Part of a small language model's weights: a variant of SOAP for these matrices, 2796 steps.
Each number is 128 + 32 x the weight over its row's rms, rounded and kept within 0 to 255. Layers, rows and columns count from 0. Numbers have three digits each. The size before them is the row's rms in percent of the matrix's.

# gate: layer 10 MLP gate, 512x256, rms 0.257, rows 445-461, columns 0-127
# up: layer 10 MLP up, 512x256, rms 0.269, rows 445-460, columns 0-127
# down: layer 10 MLP down (transposed), 512x256, rms 0.255, rows 445-460, columns 0-127
gate445 091:161079114123112178104135117117187067112133101140099139104080140193141129087107115077101131211162152091161085159087095114154103166178111118131140130193130177138197195140106115199183149152138064108087107169149144106095102112103136142113141089120140143155130143171098127117081126121147086117133119147138076109121125120087149085075116085131129120126167063143143089152088138101171183114111
up445 094:147042103088112189116101093115107122101141145166186151182142111156153090159161154148179129118145115089115121116077114085083111159121111138088153184140113142127162209132116168137086132151086077140104106171149130116146104112169076098128142114199183116083149115152101101146119165127135070093124070136150167126103089089133095092123121135147125098107212132120142120125140113093194093106121
down445 096:142164122120147162137125153115132141172164120117172095125119087146139113183172093117101107137051163115109091109074114091126109153177101109146122089113133139133066114138173127143080123149128080132201128096129154146147139101114162127070126131152103066090178176091172108074095126131190126119158166076141100084155230125147126102108123182140108095124153113141117117120151104130139088124136
gate446 109:192145145106135117091090140120124169123163153159097108148109124117099133098104091143127107062109131091140117117135134088128101211071148122118090143110166195134170112155124139142119132073139151127168160206141144171121068126113105191131165061113173175123111087088162124135122187076210114079155177119150170097171148089145201147081098125179118121128126098140153093050081104178103157098105
up446 103:056095149108113169154152110132174138173204148083116132174126103178157150108137135110089147163177157138096127122107152152100092083149097135129156076122174133085114157133144080126151167091159149188116109125113108123119127075084131140143119064104134120117188167121119135148099159171126168154158112098162110143107132134155184101139200129188090179183081132064132111110153189121154050150126
down446 100:068146119128128139150121142135092130131126085104109145119065127162104130108145119132151102152162159134126152154171128102157100123142090122164099116104177105096102149136104117183130112104174155131083109172115096131168110058097128146103129144216054095105158221136095154169107129127125136117148121079129057131195075132126147105125148131167167172142120073082134105092155117078065145138173
gate447 105:153144126113156153088183120202104118093165150097157145137165131138135171105094128166100116144169093176121120121096168144092175157093130131159155129125116150118115119090182122066103152085134065123179151195130108129106234124159163157019154177111160103129201155131099142083161121089094155138078117122069133096143166180110091153168165095104147158116082187122125180111140180180125211149150
up447 108:124132097127096107086119180075097158216066124130159094163142088103112141112109056128143098147134092068133169149181111123137131126112054147125109162155138113132136129131111120128110109119141193153089123070145093169136073165072051104157058103129114120117140080099092106139117129145131085108127170121171128151170104129140101158075073143162123134158128154087190102185119086108131142115076
down447 107:109148137082101119131141114076057143113132118163129103112129131117106129138102088147153100092170214096161168207146098102109152122102133135089122127129089096137114122158124115158155064141112167098105137110155128141150069156090015204184176147177143186105121109133076146131146098184137173172138150207156120107118113110149147150087133138115159152117135107118126155050132086117146156092107
gate448 100:172138140098144121126121139176142147112151123132154150126109125158082146080059148072096173134135148129146141117149122123135096122116151104119165148139174162090135128183195118136120099097173062119157122143056155123174158160166102100069175081127101056126158097128092192096125132098149176119127159095141122150112133133109122174138160152175112196208092192111153111115078109147110156121134
up448 095:126161084078182119131090127108117077149084162142092164201082147086088154159200154163191095140135080086152123138102178134098146159073076128158146102165113061158110135106133083217135112173122192099123093136220102144082078149191095155133122151171169153069125160088140087099151178152109151071144140125159151136153121125180152128073141102159151142088116132191144115097160150096098125145105
down448 101:106152082097114154085173092110139180074123118148097166130071152138140142141211145110084112154139128111139138077098127120107102197131141168138127110128215073157160131071102104147113097133102132074169147179162139168136103153177156139234096139176161131183128094140104118176167133100165111104072121145141125150101112089079083126060173099121121105110165151140167163165148079177127090144185
gate449 096:102127147116100115087124173161167137120092183091139151185137119141159142084125161201174095127241091160155104085139135163097157142145164079164112108090157160108160141087081073159170153142174129110135069145092139176104177149139063110068135119143110153100152085145135158139143148102135154158068141120171141074105134134106170123132145093117169122145129154125134114091121081175105102091100
up449 100:088136074090131132083111164119133111139156094145108119095115101118083109101116095182115134158138088184112124134176055145090150117127108128123157169144138125140096116163138068122090084073173125103158122171097129066120147082113171040058145122167074168065188152139057150106136118142143119121094120056111117085107105172122117138099187103085133171141135189126145129127168163140180127174130
down449 099:146149105093127089139193140124082093138146166182120133141137126158087163111137156108138131128154214102112136129122100125125156110108162101123132137118183180138115117124129105118123159129129167142122123176108133110063173162130102110074112156106093233085164177108079116099103133173193124161201147113094115112081134074094157134134127094119140180097120147150113180138111173152165126103218
gate450 100:051175174148176081112113162163094128065085104155142115149156110114153136147075122102136154123092145143128154156155163110165133137127140150095119083144121096130117093117138151148167166118137126074117181130157113114124098062088109116161170090225135121136112096181105088149090182121125109168135159096104148104105131107093137188082108163143126163165070112152130094147152162119169135063138
up450 110:144104134073146138158104102108089142150128172152122105102101156157081092109138118138140123110163115168101060176095115102105146145096119117126096179230152106115154100118103179093139145075134201135074111106189055111110162093109089128131078113104130170164127156137147130107117153054090131139109089129159126114121121129084137131192090160120124093188160130093132120130121039106134098149125
down450 100:148080134084136154137124115118141091155132131125112118140083152101131133154132127130057141156122183133148129138197131166136148141110165137097125127120127138166173058175149129115078111203157130106137133083155151177091124092159160139082124105084130104098139127170194159178082172141132095081116193118150099094135155114088155158174165109171176132134091103080152182086161137196192091119137
gate451 098:090099182182078116156166172105091096112131118163154119091127153153094127119149115183166103110074208148118123159129134117152108138156107124142169142123129115146069139146114152197113119168060215120136109080115145186151142144160145163106113135123082188098137083119072093134120141094184154111144033156128119151082130096092181194142123123106152158118164181122164150095120112125153171079092
up451 094:113153211143149136140133114121033103087152118120175154176115168144116091160131091131128145171118179124118132181143126106153171069106103122104094101118152065126093110128136081135080082156108105163120116153107113120160126137106169119123081122136118094102031122096067103056140084102149098129074096130132113054135151122099086102163178177071117127133119138158136096126106109142123043116127
down451 104:191131144102133135155171109148121194108181082133138084056127114145136086109125113132116135131167123165168143165156116109149113123124085119125134158088113083139111136126073149119104172147091126122101174185127130170125103081132077064213075147113138099122093172103137104144162090105047119130145115145101145126097153192114118098160105129088100144201117139123101099171075134106170128178131
gate452 097:067149134121151107134160083143127133100142082175169172117138083079108141121093166117142142132145122149140122100152193120130163070170137174120150115089178135125081106168159150155149189108149175106130129127150116145155140119114064113142130135139112153109178121074168124074112061144122123143123083187119130138146147177090139151109162160147183130117101057149149094129146164152113201090115
up452 095:111137112122113151115121111091166161077210129151077099181130158138142097122103139108084141167121101126162109138096130099116081136054096151121181158118166212160102102066105107063108109125085136143105128089087140143051132208143140176158072138115203116143146130166131167138107150162116093139092118074149119159141106120156088127156101100138132186166145140120057103112114116170150116143182
down452 098:114143163155109152099197142087128118089155128134090123217162137142115085177068091158083084185076128124175145179138173132114077091168176176169137130124092131077166142098176122124136135120165116096100154123205105089135059125159158136137144190147087127116189114066108153157152130117149116106173137086140092181154173080164127223093146124134135128156078157203137088066116131126127129089147
gate453 103:139160118140118067108176148106107096108153102083111103204109161126162101071167120114139121144123113159102097100120115147177123157156146148096082167113091135115149171117105095155148162153100071113161110133130150186157161173105090095120155110149134121144124099175148145154044077129163087138079181145190112110099118131111162131116123134123142133082094116114107163101161144102108135179058
up453 102:132071104101137097114152144121144137106156156145105106184109124152156130195143104102089140084110112134149123075150083118104129096152179089204152088123096085127160083122062138092160089169112126093094139125074178184149123117131192110138175205132140103139097079178167112100107147125112095143145164151103169142167087109109169134139128170093135151119103112140160122121100125063155157091133
down453 098:126117094162104147173146117080135186151176162135082167147090123107130152112135121145113114064156145152124121147159096124153104158141102173086085145161073145124097087120155064151159133125133100156119150093153137126127096155106138144103191093145115115094157148199156129098106130091147165151142112175131105176143119160118143116108127095158139084159085140178129138158111122135190126085147
gate454 095:136149060083148125141117125113124122108121131134147078103124100169110095132173126174149098107137148130067109174097134078140120129170160073085108126123142120166086127134114168138084132087087188149174169112088175160097073156219159129109138078092104091153116114108122137117124158113158128153071168131076075132139172093108196143144056083123144134127122115133122142167069154085154146179109
up454 100:143119123153100107095125197166104137066134155154144122121143136121098212148118107165146138139153160144130129099160170109138102134163142161050109068174140139163102126158115139137106074095116144137131107180117155115103161086109112098153176173127159102095044119161145121121133132120075140114092143204173105129163144119106044111156100097130161161083141068145105078166164110124126102173130
down454 088:121113123120139114072061142142158139169144149071163165142173108085126157150084174116078146125127110088083111105131108121111155109102128145098115192115088111121146146105128034141144129083155087109124131107082143120154140122141117186075075128146123119114126169137126153160135173076117136103038105067150149157075099143132088154096147129082167051108163147143119133106153132117181114098129
gate455 100:115167187094104105153073126144146124155104102159155125101203100165075090143130135094131155124162078158138068156099144163159097172175094109079106097120070102216117152197100134081145150122145160128140153110126092110124104090184098131188149130061152127069153117140122164152049149134155143120079174149131074115158145138095110203147157090102201133192125193148102090151095119137112158123178
up455 103:114120112110079122154113144132097097190136090091146190162126129166139098142087053147139107126144172205139100157129113125086108116113078089109167052103134119139129144111122097137151147159125128053155178099098102090159166137157140129069119173114120156175097143043133121134111118147123161137169189155057116147119071131148138126165079099155130137103154081185106091075127132100121126151137
down455 109:151145117133123093170098082103150107104166168095121133183163086165133060155115170057119084127146121100075140079145120115129125149099167156172097155071074120199115196183125155149150100128107117182202136115160093137083110149150172076203171094084079117110144146152094137164202141082106128149121125113167113152147184161128120173116117076120139130134111134137108094144144097056115130143148
gate456 101:126086076111154135094101078177137149220168069111134142105101090151091156073099159139106136184116079102154109165137075113076139082128127183103108074139101143132123137137105156141103070160149122193173121130123062163071123137190130132076128131142059142127142110143118096100111162076126128116087191172163101130147158101102114148093143114177120126109125109134137108133151176132103100151123
up456 105:186112111152122121162073092165035151161138075159114150060114092110142111115125165126140097149099129134093136077091102142080164074132167152192070173135116135134123122070085158136151069163164079095124093134160103120065128127131081153128152077102147145118131105120136156097140166124176129152113097139147068155075107115095136108089080132161125131121157127132169062125122167126235091180154
down456 102:188125160094133133161117135101153177148100095147083087102228152136192088123124087118122146193085147129122134147158082186066107098127174133116140161127153116100114165123088155115153170113148162154107120164151107166134197088090172084144132151115122079105126151163093081120095144104153125166162113140174083110151133173140117136125126076129149052114131102137114076159126176129076065128158
gate457 098:116110124119111121104157142101133133122078124134107127113198098088051224168150136110139130150193128123171106123076113136135118128149145154095166135135075125149179143176145153136140145140119112196103092136140189153102113079122130139155227093104127169096127190139124112164196149155174151107089155077204131113194152126120197125135113073091186094127133099146135145125150114139105170148158
up457 098:105133099166140115093099126202127063160146150171157101193121109162116184162120132132104154100079106131129139088149084116113121109111140152173122140113155140121171131089184099109098153125123091123119121204154101128077153160113155092161062137124090089143102105088115134121111122158106125121101116081169024165084159116115117076113083093072187107115165120079193151129120144148079081100109
down457 098:171182146112164127129110091149191100147165139140185121140168176158097175126154107101097167183118143100134128120056149072161074087130178129182157141084093145096132107153100118103163167153186098110165123124110075140114077168124114147114206140135099145138111112159169141141107181186138089074080116068103117116120127164145207159123127079142183158119152113068154126082168131143073160142089
gate458 104:110113127111103113109180167106177089137169180111144042103155098123106110134069104094160165115144158166118156166134105120128190096105157136142119122146132143100202102177124144086140094067177097125144142178110140144123137131168148190119124154149113158113104106159153180064095084101119096075165174097154181155129138155114234128143136203094116109144175127145113078128073163173156107105164
up458 102:164118140094164123134108071103117161137140107132124122148120172188138138167117139146158145135073091092106141112165095127105117157142104150104168149146075112150154100094206093090140171104135154178116146172091119110136152134124101107110136101110148100061127141124181133136125116065162141126172140134106070111142178079084106116137106113147128087193128131160140134159138085120077131212121
down458 100:112149095098139114117176124122178103116128104141133085105096164100181198087094163179125192128131115146184113102106153145091150093102053183130110174081135087099174169121142123117143159086121160167096118149124169127145208112137068185124097100129103096097076100083133106127162136122183130115071159145085072099158127123138054159121086139113064098134207106150076162133154098104129107148125
gate459 107:097132153105067174114082171183147144087091169141159159103121082090111107136092108137131190135072102122144119097136118096140086140157143122113103093163171122155156157146155079146132157086170097156148143150090119127153112131098076119148129084099081173211149118165128115116198122102137100119171138114133076116109151181142130187127082124117194106124131139175118162163129093120111155106124
up459 105:143122091124109185197220097118105136085136157156139164126127124144149085117097146147094205135207096154161141184125142088116159098110135145134116122128142165074096091106086104088103126113132127069107065119160115120120158077200130137105145127142111111149130052176139144066137137164170111152066103086114102130168165124175081089135104106125167146115141125135079087170157151109134155138105
down459 105:139167098125166092164138121101162135133143064153202146164084133113125153104107094144151101134162102141179131134154154148100081127159091140135163136085120132157082133175148122177116223119197120081131150092060126143108159147110163131099110135132160119147087103152107199084141167137151077152165101113122099150117150119119117118084140140128115160151202130144046086118138151145151073131125
gate460 093:111179142090130164130090154114137107151179162142088136055159137123138153124114149105131099153146088136105148138059155110146170112128129099156180088121168150118091114158151161145144136122159109075096143075164136119161116109087133177062154147129096202153114170145103062157175117130111188157091175149120123154179119104120164168087162169135178128163086136150114123141073133153110105169092
up460 093:086158102178110141125132130128162150072142133116071189066118104128122084158128158063172168123128087112112171098056158117163146133152115151198064120109092143159116145091137120114146181147103165098155155130144136122093172066117125151089186088124062166145148204099154107115110145131115137128111117138123123080179088137118123190118155134134156075116128173180100118166108148143073168173063
down460 102:106156056117111118181096191114129108100068136130150139125115161162127108141080154140113174101108139108136125127181073119109089190172144124135142167142152082132170154076147113140084111125138156124071124100090193167138122142127170157106147211057175077069122172165131149044109153150189099120063144045100121107069104142119143115064111093128101152122141157131140133083155128153179130093131
gate461 101:139155107131121113075111123119133159156107112134109147064104124165116163129102062132176149147108155147151164135106169143076107127158145107141149117065135165208141113136148131148123122154162162122167103169104086139098068159171082122081103093137098083117136118126070097155070121173174128153210120187053153108088104113167123137124129132069100155141111126138126100128119158177106105107162